Part of a small language model's weights: MLP 1536 squared ReLU.
Each number is 128 + 32 x the weight over its row's rms, rounded and kept within 0 to 255. Layers, rows and columns count from 0. Numbers have three digits each. The size before them is the row's rms in percent of the matrix's.

# v: layer 6 attention value, 384x384, rms 0.0792, rows 323-383, columns 288-383
# o: layer 6 attention output (transposed), 384x384, rms 0.079, rows 323-383, columns 288-383
# up: layer 6 MLP up, 1536x384, rms 0.107, rows 0-7, columns 288-383
# down: layer 6 MLP down (transposed), 1536x384, rms 0.0252, rows 0-7, columns 288-383
v323 105:156120130167129113161082151108145126120127141085164170082082141196138126149159124147138171127131114110127138123164114111126169110075186118097092088144087099100156143207118126107090120155108153130102109123129114140140143082111095090142172145144141103088199041125104136131155075133082143147
o323 096:121156058160116146142152185092110098180153129143131103120125091083117136171145101144160186087118117116124119109141062088117130127152099096184061148102149124117122134143147119118071097101135133093161123085142130138113129076102123136118138207149166149115092138085139116129119112101062160129
v324 104:108195145120132124140116140062086088119110106194156191109103148150093192128077110128140111105153129144082107153131141119096144125103114126148118123141084163092134124054123149094136048130134151154110189166141166118170101109145158173078128083130132199147102121124158101113185112179085164091
o324 101:161108124118117207180121119151081069159085108098130206174107114173098185159132117148165118198096101139115105123126170166171151131104135120165080065108118129149182132074176130115129189094139164149163108099139177132125205164111124152130121180110109145135110149113099088136110058081105079147
v325 099:153113113125102158114122063132129122122138058083186106170100132036172165108143082129195152130181152105115089171112104146128110161128103113125107137073134122157144121088130142157105167138132065129112123115107098154102109154165142141164119186120171208139126117141102120122111110069158150134
o325 104:140143107152058160137136199128109167161129103135128164177183141138144112123126130166140107135110099075184181073096164113067120123083113116166177126090137114125114129184118095127116113087142203151111112143152107144073106102175118131112096126150109150117136126127159086193093109189122128096
v326 101:149117133135089139103087119175118132130068186138093140132159158151209128131146126106155232127096161197140152139128180122108082083163165126104115097126091156167108097116138098098145156137147100149089085176087110100136112148093117114149126088156122127147173121093150082171153083108202086204
o326 098:114091114108124069130152118141072133168133138117121142171112165075112106107176082163112150138080183174079108153143087124132184143123178200114104147102135148139157141200178109156091172083155126114101124120168202136163145209177201105123126123138107060126091156098154157097158124127117138125
v327 102:170161111179097145122103124118124148128131147153143139111166109178055080145135137110143088153140115156179163154153150119162085144139140103097140155054094119178153140166119130138105135129149119116105141097121156109064143166144109162106207141152076115126084078075059186141174117101064115061
o327 098:163142132084077110085100132115100150107082138162128115101084134131115106118179145116116085133157097152149112129146153147088191133079180152131130113122145137185113168143123085111194086113107167150038142132105056132079163098151098121085139102149126153162122110158170113132165127172058092110
v328 101:198109173170102145143134124141128151126124153050126135149165133147102141089133139126152125116111139144143137123138136096159147098138076098083084102159118107114118086064092119076104131108113100112166098169159111147098135163080094093148074124125161113111121170173093120147130123118128124130
o328 100:179144124145074103096144106154151168131116073108163138187159120125156133151153116163092122104091165169117073155099110082126122104120144074145112097122177169088040124070136142143124082102126171180182083219107153097128143103145080175132099150138122090144134164166105106090085130123188129134
v329 099:123115120109096126127148103099151128059087210054147110133102203094083098115161068127105129107089148123203084141133130180117087117136132177139152152096191106087143180116145176189114103052126143191108076100117093116154128073241133130168147206126137163131162104114176187125105076136166118147
o329 101:109201154190160064173142112094124126090164092161131169108125110140127088095100092110096178135124048103172147148145112107066118106134090147123071114121154121119071135154185106189104172176127103125064144094123114109093116099148084135123102069098131154050127143118130133131179173159103182104
v330 100:128093156093098157185098114152106159172081120089118125118178081121132130213106127144167086162082153121085143147073099194170113121139141136171140153089086144118114149142168109181138066153129085119091163159188168086147135111124115220142138105109117112136146133089115170170109119080110173041
o330 099:133088171167160121121153086078148089105119124110134069139107121027080106111169090159165105124165117100130115069136163132094140179089126130099078120114150112144127161094152087103194135169122126159066119116073073134087210104090097156218164114136173140144174167151104088094166128088133108133
v331 090:143134118113170072149163118110127137019063106124151062128086102112112098134131090163144121135157156164159085141117126141112141090130123155123132141096179183147184096143089076116085147091137115171164041117110152170118130144101175103144073124104135195186146154121140131174088080193108178151
o331 091:104177125103095137119140162184115149081093101127153141152130106118100111179052116146137135102091136160125093135111143091108182121137154130090117083134146150091099118157092120146077170113081154102128102158111125172122145134139145131191122108112143121182175217127176188139098155107156163088
v332 094:105130095148113102022156079118146106094108153144087121125073154168143157115146097117108141149087166076156139146165090116143126133115145149097120126114096069113128159116136123125112151171118110177168110132110131103091168116167042086115114099107153086140119105121142169157167107088098097145
o332 093:126124122133165131104099112122102169128155119092186120138108103097115082077134087138133164100121137153099120174142125192124081186181134152119122168127126130179113119105137133053125131067107121127144112165184115127104106094133117109181143102077086152095134067103153129106109083155136162189
v333 099:160112152138137149164097110157069113159167170068121073100142132131084150084151125118178118128114145086088169120137103132170182109083159142153121221185141110135161127168220060152124081133137086120123192194138112130137144099103137099139077078095171132136190121143122141167156093104165163080
o333 105:071113134144139122126101128119160098103153133127129071143186126084161158139061135239154090098158160160093169142122148145125145136127105213102121146143148080083142204077091138158152190104139132164141123127141124133118177220094164094142105162133144042094038118101156120167106163153096130063
v334 097:113147105149120100140109121096129147113064108163107121128089165116087170110113098153120114102129083151151089139113145156144252135101150125127111060199127127098131120095118146100143128183114096146060112089111101155132157130146172093106128125135101048146130133139132136154167185085192148117
o334 095:099124152058125101122148152168100130132169117146074178124082149117156137095131085174128163139144177174131107150168138086103139046129121104143137097117118137079175157026081153105112127140099126117118134138114131147100125110110183139178181107091074123130123162142104173100155100095134151144
v335 093:105197125161064134131167165178125121117205144103146054113098141122224146133119176150068175115166120162106071178099166100176148121057141131142118097163156110101135157130078122119146134168165125151088099168074151107124099186155169115137108151145165124152101161146099124108133069115144101103
o335 092:153156105181177127111160166079115141183121085145058123113142128115137097117142141143107114143109175135129094167142098123152148150185158191134094067060105172127105106140163173116081088072146110076102121116178133117146119144168126066124138180127145112117124100096153142124090115155152150160
v336 097:112173115122077187136121111099112149137079054118128085159135127154096158151134110082109076136114103142133204076114072084119145110100113134034166123122161102154124099203116165117131100124129128097128125118127167088204100152106204114155175121157093100112097144208109106095155084125154112116
o336 090:142084106100169154110076128147155171093097142134123070117130088122132065133145183099131117125147150118098107106122114084071157114143079142078112067177115089063128172115118139148122056123112131158098107135115137144110099131182124135102147130160139174110128127122093080086098084085145092128
v337 102:163152068159079150093124145106150159090207058132162088109136167178108130153145163129047178129097131160114057148133157114173122205116119086128114126112120181111105120087121107130152159142102130088178112102123166080110110146119115145135132105158126099114090132180100179094129219136094100120
o337 104:158100148103127129092100122063158171092169131058119074111058147164118131098122082167090166156139199104144092094122058114129131242129169141165134114184066179139122117100121124171169148117145117164129138134127084079085095107114135130104146093111119144107105076156063157104149131113156120174
v338 098:103168146066078143124143118128067090128117154134110166168136102161149130081139123164148151132100126120158143178127083136155179141126098121152132162136145105132097190096151192127145080132090120110127088115114154109146122174060145107086052132094177114117137194152134110130102123097152162113
o338 097:118158124141186153134168101124107111094060124101134089071197099166069125133133044167129164130141069077160123096148131137113133150124132070122140056110133110136151120094146165146139147133118093108166170141095130160175153099134170110069182150133153155169137178129130166116145061111149171158
v339 104:104137094126142082132097099160137143093125070072080156097171141135171162133160112106151085100085117156147157087163133159127108107122142108062130102103114167158125143122159136106159169155119117115168199135121152151137042084112125132182099100129088182165193123132110144150172060118151121172
o339 098:179116156133167134148072057150132203143091174105073117133126094118167149146145155091127133128104147146141156152105146146150101140098145170091170180151118120065120103140073133068171152188136125133119104129189138110124130168120098150160112125166158133101064103132165143182098123130107073108
v340 106:140081152111110140116106130141123122131137157173173056171124133096101129148085136118136087098153157104149089139128091139145065104128139084125129168139161111184136104090132138137145133122115132149102148084110127136154068123116089132079162090156123132134094084124137083092099154159181075080
o340 102:149117169104119136157105117131170097101152095175052156076127062088127212059064128127115209138134120112129141143165140145105062156101124102132147052099103102093116099156145142098160139094132119149170151070139094128135162145101146135132120056119183099119091086091084162174119177046106099116
v341 104:099066079140143122097137120169108148126108134147144115125162124106135157182198076143123127102101104145134116061105043134172072084195149141113160090063105168152060101160125114136066160145126143113121135154110158156130099101154098129170113148128117145102140070135135156148074114087111097127
o341 101:111135106095173142119104134121150183120147214120151131131136103138097082138174131134057140060113143127118137100120141107132139167145081178169056113098146133099089121165114127149151133129182174145202097088169110101070060102137138213184164163087180087079170121075150170125128147155162163132
v342 098:158139132107143143164187135168078124118135170088128144116142122112098145120128170141132153121136144108200141099154074137138068049154124137094097148089144115141183162080125087083079144114139153077120154102168117176105116111094163149031124148171193162176152129162137129088137073089096172102
o342 093:160130168080122131180170172094127125159131135200206139114147116103133168075160067119129105137073048150140144150066178107144124118085135117123152105135135151070091148144135141134056161146182135090120146100131113126126084095109148178120125087098146126139155188233161106152115137165102127140
v343 096:094129119081130106170136091081141116149148181083104173111106131147078092115123118139097086087078123167106099107062141064141187140142144124112118126166110187159156132158145163126117149159131169134115159087142142185152084203132062158174131122151123110106064112177153181224132114108158089123
o343 097:155170150089122112155131085121153153103105112152090084137127176155132158093136160087110152079150113136135123092202114135082162078082087135183141167162083123123127140098135090121144084129127112096145077138182059070072122130208130130108096142146125080095138122106133121123097099157117101107
v344 096:108109184114064156120113130136102145106124105135091100121052110117055117104157139103182108142121102089142107139134024142167115141102133097086130107131176061162139068137097133148184108073100131108143135159096126149176154126082131138130136129137090056125108125136149018137113130092128094126
o344 095:129132175160149087161150126121150176088121078128110139124128147147146138148089094169122137176110125108155125090154127145035148158131144076134098138169156076111159154142105136089142090138077117094122128098147154097113122109101123161170137160079044091107122136119075140133104154178125125146
v345 097:127119129096207162116156038108176168121120152100127134155128068107071121102115149152113117131108095156086193115131089081130096158188121131069104134158168136142150141154116119139129158104133127105190103149054126168086124097100087151164131164141136172129123093118133104125181090134058140084
o345 096:161181098121140115120077211092131167146080151101095088085125144166094152139097124145143084121128180072086152073131159173167137101096131147152110206147107133146079069134136142151121112096192171149197127110125118138092129126156136168106068089123107114128140073101118195109158067156175097131
v346 092:153162071185079147129162092162128154115142132129074173034163173143148148129108085153098132131106112108116116091083120146113146103150081115136124154129147166175196104131137098088145179156109083110085120115159096200156121154202115144197076093130171134122126143109169146221118114078123068140
o346 096:131149111148113103097169126144158163140143078133140113124111083068132158180073131168142186120156119113071062139081161119052174061142103095141111158115089153076081199085095145118084148112095144172132118089135126140126082128122167100126117137103113098089081115151113125146111123173138155178
v347 103:120112096155120153136176140103146126151148155081101116097191190066177137123195064099201155121140141129126164132071139142164149086208102101120139090154104130127184084087165178127169165099140079135137176150168110144163161091096119192189122140135126165177093103099102168175141088076172151144
o347 103:155146117149137039175055103131147104076187168153119101190130110103113172132167147172169110106153133090124152137102181107100157062117079117096111175115133112140158173187185087141143105150139132157131095127121170107119155166117146091171091094083101154090124186099079073132129114167157158159
v348 101:160136122124139123080102127099100125136126107112141060116105117104117052125187189128191108094107128180132141153163153120110094080138130081116099140144131070121145131141074161129129127129079160116140097075073137056124148139127095137074187046101116117153169147148059119075128094102133214101
o348 098:096175152139180131196161150147125124158157132162089092112116126127139061082159136151153142114118116129160118179130082133144058152110119131126128100147169139140126139166102169159133150134127111086094147130119110157140096170164084130145129095083127054084127126081067154062148147102195094076
v349 099:156146027185174146182152157163127105156155112107154169095137102079096167112140142146168134097125089147166116082094093131084083109103132156146161156103137110103142132151121123127140080171108095144098171139138122101205127115136151113113145116139129204127124092128175186169176116179183109170
o349 098:112036081097117121119136113157103118126157153116179171193150104099101130120142150123216150168133124173146146101155201113102096123145135147129155126129098085114114146119135101135192136174104167100120073146110139119149103122157166101090126131115089101154136111086156108082103115177121106111
v350 100:150128121110116115113126206163161103123110155142121129085121096107057125160115133145093120138167106134085193106168185093113138085088049106160156112097099153167094115111147145137141137137126130153134144190175089157122123052121178094109093163081056134167111174144119174104118163202110183159
o350 099:158156106119112123072100127096073158178112038121184180134079177085101111184072166124139087139033182118186130152052130124145156128141105087132167076100081118094161100061124127184156160119101103091062111125120177145107157143160142151134110194147145115139143149114105107077137122102170131087
v351 099:111173144095057111111133127150163111138146099122142169109127153165133150088183118118052146134105141104176163109094141183154119207126126123163151117168064115144175174140108202073095140127094161067123115140075178118111107089063062179143132163171053169160097104086136152178105117108109088139
o351 103:147115184111171101096101152130120152151108116165156134119153094122130070123191121113095125121175106150111084135112104087073200099168130136169133097108150102102119147146129105078162148174100132067146145144101098110057103117092153145147122151124089103145130099117173130178145171126064044085
v352 096:106135128126202142098118065177121088077134112143151147182085157145137126094123206108065035121142098093099117127137184104141126099150116094090183146153108166067159176105102171103148091135123129118132142136140125180152085167167135175106182173140117139071144116092176067147125060110134187154
o352 101:100116086145203149084130065140167107099075105137134165172154163180154101089156171084131128169124072144143158186179106171204131098175089115128123171122161133152130128115096120113125126137160122153133126129204117115096093132125144172119128157148117122155183140109161145150074115116116120216
v353 104:192145098166124104174168112118130099163149115096120142107091142156150124179085107133106107143093159164162175074125166114151161192112123153171146090154186142125095144133170116117181112100122132146130116077138134207120179106161118075164107125085137084113165155152108103182170120132122093100
o353 100:149127125165198142126161138111118171141151130134111081121167089096133132179097151105146083102151212081126022152103090175111131086208116121087049119146162189151069178079182094121101108142078112051112162104160116107140112180151118138137145199190143169162146191133153129097108150111103124166
v354 096:134141142118118144206123109162162149119132133163157087184091120127139112128066141086161169150087116133093127156093122123098125144126123149102187226129120081098158150114122147099181118141191135112127100116104067143117142198135135170098112181145179088141080168147138162135117109129136080126
o354 102:188146100100098122104150168091091123125094100108158089165163139127119044139145112107135149143118130156204014149154178131167162119163109080122125148153104162148089097123097124164081102188133124127132127147160119146166199132123098091129129112102129143149133112154128128111164093125083064179
v355 100:104174114130110154123050119111156144111133111137126137186134135139098182119042122104072121103145146143135064177117193153095111159121140168157088100084085177087042107168105125099096095137094081156132112099122131112175108099135186195107143079141110112150151105152089179113116201179131098139
o355 097:197094119075135154176082090083167106137151151115128172176098130228185114128175110086084146133157172112119087116112186120110137197136093141156178079086076130161144196155117109121097153124103128116151141105122124177115080089115170064157126109097146058166127154136149154102140179092123072186
v356 104:109121133119152118170104097128157153108090128152146106063124061165124156131119098075143133097079165164119172129154121116116134198199111115144102110134133138140079103074154161075143113125108136146141122099099170117121131145138173147149091111127092137107131084082164140188127176137162144160
o356 102:154149133175117110090093129099117159107089167138140109089137120121181177141139190210082097091086148173093106041117116117164110123133135099110180133132122167135109188152100105103091109172081108117031131155138120136124165146126093137104153195098171092100098089090167098110106162138184122110
v357 099:056095079129108151093121093152159137124047111118088119058226126162163123100158171136144140149170173060137127152069118120142136155167122145110142136099105099117115115065081151082177151143116129093137131070091114127110164086118190138086107092108161141128142102125120106096119144119091153142
o357 098:101119135122106090125122104151109130117132142152183152102131119081107153133171175123169134103061124133148109161119122104127129174131138047140167092079140146074132041134213125094145108171161142128147144173103110193138094041063140110102120166135136104167087129118147086141097142141113109136
v358 099:143106129117139127096121141118164142167127151137173156173132213114102168131096115102118148136104158162116165131076133173089087135091146084083088099164093132174082046111202121155153128142083120147083136090129118111194129142145162140118119105136151112124133212101109103091083104130145068125
o358 093:169138167107124123094124090141111188118142146139157102097089155153169158134075168107131088174118143180122094192119104163135147095136077071104139134138076103142147140178120149155095168168095129134145104155105166135154136119095186101084162113070170098160131108122099098116087114118104081137
v359 098:119163149148132123104155174123103138111156109114087111105095153107100107060128082170159108128161078058171183100168105027127130182147118133175071103132109120095069081136072108136142096111115118162132076115102108090140198078095173125113144176148141115152112132105140163094125145124107121064
o359 095:160185121224118102136133100135128094115172129078095078115148115111162099193096135130203061170105075072111119092112118101161200180140121158145161109129170137131062100111172220138181158106080165151218093118115164070138103154142097174100160134139138180165175157130160139174150091120079182102
v360 098:171131078116150080095136068130088103132100168092104155139183196104186108124131127175047093100142130135099159118130149111129170085111146153172138118072125102185086132092091093143148131123158147106091104156101189140105046116117101154164097074125096115075164078087098132144158146106118139155
o360 089:146183159178173156115100097152127148156060215133110120151134147170166087128132139192113113088167158058128134125118117134128115168102180076122166176139168127166143176179128106098144120099136114147159181181096158150102117074129152147080081084124141125068094114141150131074139155113169120112
v361 099:127104130097138134067150194114154141152105156124136104141101113117109063079117167090064060117092142112132135132136221131104089104087127156129164155090102082167075122186099171111089166188146106118214173071108076156171159113116154158159122140077121180110137086148125137107099148152137114129
o361 094:106182111115169067106145111152111090155107101157087145166102149129109139131189145143176126122100066140101172164143087167111146087144134128134079142109123128130118090082125121134154121167111092159083134104109120144180124152183114146096151140140154113147094082109129102109135129106161167138
v362 098:174109146066071104109132117175087166090115109118109109119127191107140094205068157123115126172137111121143113122140057139159112158179123100121163133149087124160151116072164138055089134087123164161164148060152080052157160155170111125129159129156179159134099164096141140136138106167129094092
o362 096:139155201072093097144115152114135106167087145188128160117151142183120118123177096148124138137079115111146152146143132142163114105167122090131160115137083158091134157097169184119057148156164085130156100100094132178196165094155095083190115116123161109139176162130134083169094120098099087156
v363 101:136149085115115101154124163103108135187120110156203083157099164124067104116155032072137039146128081136122135117180108162137164141074160115126065126134196151152139103148147126110142173082146145110115171141104126140134117141123145108144160164098080099113111192131125180149159197120211075147
o363 091:160093142105222131126141171179102117107198137118135112147168111054195153171142136173122139158124144082147148111113128169064137044109137102132056077135112164097145161116156180160119074082115081145090090104093174139120094215121127122087159122071165140085074130142089113139072132164158120180
v364 095:123084117083163115092111149167075129104175108109082116158159125118143121087125106087095169182147131140097187116168131137120147158131156128053071128080128105134142167165127101156100151158136151179148114117088090106159148161169154172114165124104124204120127145149101127062133120113170143130
o364 093:169171088160076108101068132170179157120129232100165087128137129159170110131134168122150137095143120129102119075092128173149112106114225188146098156100121107157152143171134114121143103116128164174055110147079144117146133141071095089065100157121110126061179153102148107117170088097166127127
v365 093:126122168164214147101118124166163091111127015143081132146187084077144108126108133080119093100108143181114138162131206122158152128181066144130149146106032175134089091113177126110071190124167108157138105131160180077139124084121142121094164125096110048175091125132084156099128163154101105149
o365 089:104150109113163135065109088161075114089121145145143138142073158153130127104162142110107137143095088122116120090078158125140122132121075120141180077089131060160111140102166103135105114155082167125098158116085116137152110109218180078145129130090159132088119122146098095172171081145158187179
v366 101:131217176113114133117083161083141166106182107083069124144151136100112234131150101083125113075137189139109152133155084147158148118179089125111119128159116189096104120173148160127130104155152103138113139098147121118183082108137180189144128078139126099127164122090078159125127151134105104130
o366 102:212128161115181157146130147153174136143127114113122127131159089120179119153123156122131167107145143131122135139085170126129144110154065202140133149111122076081166127160110152146069117204115098146147077111140149133131088156137091136122091123161159119123100104063086094133139156154172155106
v367 098:096188180139101114090145089102082127097061194152154111167145130164181129095124133145106122145118119126146118122116114087140163102144116125106134163121119093170065141084138116126150095085094155202125144126121156101109137104183111158117142130138155071136153130177140044105096128152154125125
o367 100:082123127220087171151108139115190144088141133131185136116139140123113107149125145182106082150117105094119105166114100102181133149127084092140159144124065132103107121153149166140125162123136163108157172135180176167159106083085105166097142081136165139094142121088142129158125110160134153111
v368 106:137156170174129124123154148041122120089051180148177139109118134100119125140107106111099139186170100105171111162092064131132159127136151094121157117142114129105168106134146126100129085099154093113143147101162116207117094084127095163148115090121175143154141108147101110171114211118129146161
o368 102:108097135106194123135143094219128177148164116111183152081181080120138134112114155116078079111144097146081135158088177167137180099165065072154128152098122098107119129135078125115114154116160084099108192144110175148161129063095114151191057110101131120125086158098066095083131104118103125142
v369 098:192117048180143144095115109099052169115077151139160099114140163168123095162108140124132046097122175105065083165165135118069112112128182106134122125174087138140069142146171176174108151086133122161185157000105099131092135118132159117170206123146150073105139182087140144134091099148124136124
o369 101:137159139062175133081194146131134129089148201104100144099088091126156121148193157154130105156142151114119075177218079124144175118133128084138132145137126154135135121175161117203159140145156113133070109082104096158150124159063130141112147129162114104095191096130180146119126207142103129180
v370 101:129123093124126082151138100107134152063160110152149127093157124141108168104085107094115099130140144116176147070216181113149105167109140153150124128030128124158177121143187076146116125161132085123182099144118130159164169100120161076023167158107185120154152089193108116118190113168148142177
o370 101:091114156098148129110104150171120172117120118140146099164109144167146082147115187126171149118057135137123118080153186146145150183144213125131116139056115117151143121130183138156161060128106135156090110133102058113137160135104225126062153103122161131161171178107088142143106157132123126111
v371 094:122119113089112154149179189095159086189135109177097116121149158137138076110057027121109174104161101105216090111152134125093140136070169134145116144101155164129139116057121096092186118142119115111105131053177148110155106077118147121163183157145141108149055110103128124186117162110148103181
o371 092:115076142157146117182133079155135138159101121159131175103153121132103118177115127124155124180105087109139154079125192118098125085098137161069124106127123096093102111128156116090158090115079165083139147137094156138145105153113079124150138101156078158125089156144086114129150159112140118112
v372 104:128199110143126100112111147109174147092172160172064151059159159115081071152138119135106175149134086109141151132133190115132153140101119151127152124170127146146172112135092155131105143105121170115101080137121111091142122075137107142073128119110151142169142110099124122039146117104128064138
o372 104:151104081158175111149125075089105156161097112119107107146057148157186107074078127136197113152106104124159169203138151073132149130128115134114144189189049178181141120108084066156109167186107105091130132089137119168188078128133154077128134146103137135185154153129141159113114112120112132142
v373 093:112085183122172138141117126093155145106101135129158091098111143118129193165072106093150149140057059104147141136137166100124133143129161144143180106104110128110216127090144094034081103150185158125138096166137163078065088155132105125114146166074135075135163202145156128129114129189117116116
o373 095:100150147143190093102080180175079095157133130103142119135077100125161103140086175111152162107148095129118100082143164106104175122135146125092115116079127124097154075136069135099142147146174051112115123165146189138120187078139151095139141131188163151174185120101080130181157151102132119181
v374 103:062172123095159087090191162161175074111099160118158086099157064097088103072107091123196115116108079166124154105128165148125108138116136118110119120072111115086232181111118148107094097126102108113120107163164108050146082139156139100099128135072138127168169103120174112146134061141079140115
o374 102:068095141160187127101046138146124143151082129102154145068140177151092155093071122089189079118040109137205130071129127116128052124163114168107120132169118172124136114037083186107136148133077127161117074147158126122109140126162126111143111143169092160125101102049088155168107132156127156117
v375 097:134150113121111078110136189091081146163119094110123098175094125200133154153143123060093091137162125108074134088126162146153142093161146121173127116146167137100141131148134112110122133165188096154094106178162112080129156121146095157120067147100095106126139073110121112194131141183091091131
o375 103:129067160115130101101063096153185126171094148166084183166132151178147086098100177110129104173118125150125152143144146146124157151120054106137123133169161053137111108134111153116150146109157092101178163125126095202103145142120104142097157153166137098087133099102151116212138136128128136159
v376 097:195080150165140088199118161144120096147204150099144078145154065095091159123089167107119108079188132100107122177153121149154163128137131131156053153118147137167121124154091139085098168087207122143076134159125177132155153209139121145148151139118081141142130108184110152106170117145134187144
o376 096:158179151122062159157083106163109105097130153136158157185081095197100101047142166141145117103113123132128099069123144147114161103058207130134067112058180131125094173111157154167078127076123147181124097153110132139096141117102149171107056158133137141156167200184145096110136161109186103103
v377 097:133140191104121104098116208088141125102118162108179189099141100087160149131158117135057102171104162139127171128093177143152193125089167087116110097127180117108099123103066141150087191077128124104146115084112118105187144166084092170151101090103055176118132176131100128130162093084167178092
o377 099:111175093150186036149184085170161130123135114172177142156152160181141159114165096229104143098165088053087113144092110132132123113127123138129054171105165080184154114123153101110134171190102125169112189153152094094154146137145119166155053100121108137059125136193073072080181121119171142120
v378 104:117029097141073092095145128111154069183102208073080103165155128072091120132114094120111117154145124164127139131125195128104119144121118138066095178166107172174086085158167156132090190130113150150132111093158123073101127061145117107157093109128079139149096129130104145084118140168142152100
o378 106:124152052142125136138173105146148159058174124124067076163151182103174133186120187124143137154132113099049112169119138161114151088135097122104067141133158085159124136129089100112128158095153091131081152118053159148158103130151094120170101128124108166063133116103143103113223192137136190109
v379 104:164116123133137112134153062156134086106131069130050080151083071187193123140085128108135152108104169108192130099176163127161145143112160164141076157156128135117081107152135140133171098195094123176116148141079129098117146068161176174221117089121132089112085129073116112136100119110082136087
o379 100:161123161146140109130063125107165107123149115148095113147106121126130100120137044104111066174141133152159087144130125143119118131134160160100119111135138170153150151169144071100084099144141142169134114138055110106122118117081115108154185104176102115178157094156142143134119165138131125167
v380 095:076121170045151190136095093123146071170118143126081101139100116166067144164110108132159122130216153102084100123117108143173163076163114093127111133097126145136163098170117125108155092100144147126163116089110128106146154152158103096176121173108079135093106093158165069113175134158173153125
o380 096:096074134165140135209137207118095112096113154140111074157121128159130083107100184100122147096109176118118138100093085141069126042107122106089176078072147075092126193134110068081118125158136161149129165110156104050134138138107094152154131151124111156151125156168096163145076136071124156127
v381 097:171148132076114070131124095131145138131157076122084120195124103138133132101090083110087077138138139164086102052152161162154115126151125100113115141154119124132130133140174106153184119144118133134110121052086092141152153082069127100131127133114114055145114109105115140052124152098170103132
o381 097:154125103118055142175100131091123163103122150095153110160156116093138111169118170148131096187123166080080101133184126164111135121061095137130126159147085097092094167114097138114128094100145161174197171112114138216078163186081149149120139175111163169214103160099156098134111105147165184119
v382 099:144129112051177130102104170181052147135085153145145151099132099107142053115148177095135143131173093169115150134171213128090128110134154116165127138107151174136172147112146074093128148118161080168076098139122166171127110083089105079190180125121119110130102126116144153150107072147141137170
o382 101:088173100139129132057105152151085136159130091133154149167097120130089095129105106142147171117102149121141129094146136173142102141125125143067133101106156148090128103157143124144071096080112143144050145122200100136079108160141084134148116200161114124118044161102127080126067183145119134130
v383 093:143170088116127128126130122171150104167145135098119121114120089161198107133136190182110152115161058154104094098104158106098069150156119045143067117171159138090166109157151147171124139131079114089151160173165116035171194192118076131166082157102080024153107150103163150134090120118140116126
o383 092:147146080161133064154113091132107126118107145116129073054125136134121165130112140083130205164178126120148128141107142062220150109178104117079112133155147141180142099106175117165142106139079164131157099156103138101114114173127130119141206157135077086148121095136140108100094117124139110050
up0 100:169118146115106156166163141160145088115041063122145172149106147110162132157125146099168139078119079146067141146171117145149141082101127156162115167146102134128142132248144137122134109115123129074176090146146127139151129159045134117114112129118132089151122137178135179127160110152117156188
down0 102:133145165138082104125136101141146159157103108137114181115075120153142113100117144114082111082122080154131087123091162079131086094107132145244169149117156109125137158146135087102188086128116146144110088057132190107150214135166105053193100120133139110138110106165097131123161151140163174118
up1 098:130152115124140183121168122141090079165115110172147091132135120135168119120127185103138150136140122166150075071114129154138151168125175102152128094181065126151145115161157098146172158102128121147072181145149146122114154079150092099131163177116194127129126185158113106101039142121135160077
down1 096:129111165160122115131040096114124089114118152146105155043148132144079163128150131122139165241145164093092126197090161136159111150142119155095182086114096144143118069130156113146072125136144160174140149088107112206096103061180216136127088111157105109141120082151171165089119134106191096169
up2 101:125087070136100166133108068174148097173108129151151126087169159054135136095143152128109148154132136183151126094160136135085162141089129126167181091203104138159123125124095062086133068158020135206120130094123148109118154197132143068099119140137110180108112116160169129111106152076158160150
down2 117:103128099156083154066129127105146134172187118145114134166154133132125060110085075114125139161169115126130147094126083095186135149129129168099091101151108170136102135161104146073125101145115150155115083129046130151072109146199137112090139098081090148089094152205113178134141174114139077166
up3 106:151108117116094150126107148172129145165076099112131176116130204139099109141140094145125151123154168167144127124107099155197197176172105115119141133112115169121170103113135067090096141069106112104190117126139191117181196144189124102148152135150142153129104151075149148150162095090152163150
down3 117:131160107101113117116165133140170170136139126152147146106105154112093117137123143133131125139104087096120157091088116118130148177164148155079154151133151149140120084133158128149153100179090094146117103155132183130110132116131139118096166129137086154149182045117124080154084090108159123138
up4 086:109107087089146168209129151094145131166084126149146141133183125136129149166143101060090142117070139133083156109094145164123094165106103180083130154109134164147117130138105103118124129137166186178146172151120152154133158114148138161158113085151104198115099152105102155129084089166171159089
down4 087:152088135121214152129081119121119140105185145131164096092096121130180116112122178141076108111154157060156158134103067104121114126158184154108167159130152131157125108069086122135150103132125069115131033112132109123208123136137147121139106105085152111166138093138133114106079122124139128115
up5 105:116149147175100174117136141125109096163162176132148128136155143111146129143110166152114155153134105164149134081136072161126127067051145078131140145186156111170187099118126107146100141109122135134113149158112186174170180141145184115141255107098155182121095174059068112128086124159117165152
down5 099:110131145119065125180079107144132127094127110155115046173131106138125147160068069080156177174141123121191133153060169155140105131123117124165161108102108140099169141110137113123094108132117118083137179097112103119144157032119131179181114122184082138124090124150178161084142134114137113118
up6 115:155143179108131052204149097074158168107113142123100081150121133167085146115132162175089146102146086110133136153159013132129152092123121076130132118097152131133141115122140128128122206214151138062126155098085098146125149143114109153119126121122142133160096113126117159186155149147062122107
down6 110:133122069159162174134126115135115080147163177099126141112129150106163169094117108140144120141087101100167167149157146171107102129108118148156110118102116068109090095072100114097105147089148105125109204079171112108107120138167143141145099111120138086094123115096162146191108120155140116177
up7 089:189161109155154153112152098164127150117108133066086139111106112109091112163135120214168118136134105121114082125138090159109186099158119078069159167131143110196101142141079094117129127124167123087090153174096103124139158133177172139128109123168210129131154109133168153131114145068143207130
down7 094:133092175159117170162129117214093153169136169079147131170110120111190180090179117112091152063130133141125106095073134133108165187138148080153143113108116168135119172093113155097132115143151171151100175120085082157076095132136123119162113131194127059129102095135122161103132080169133100126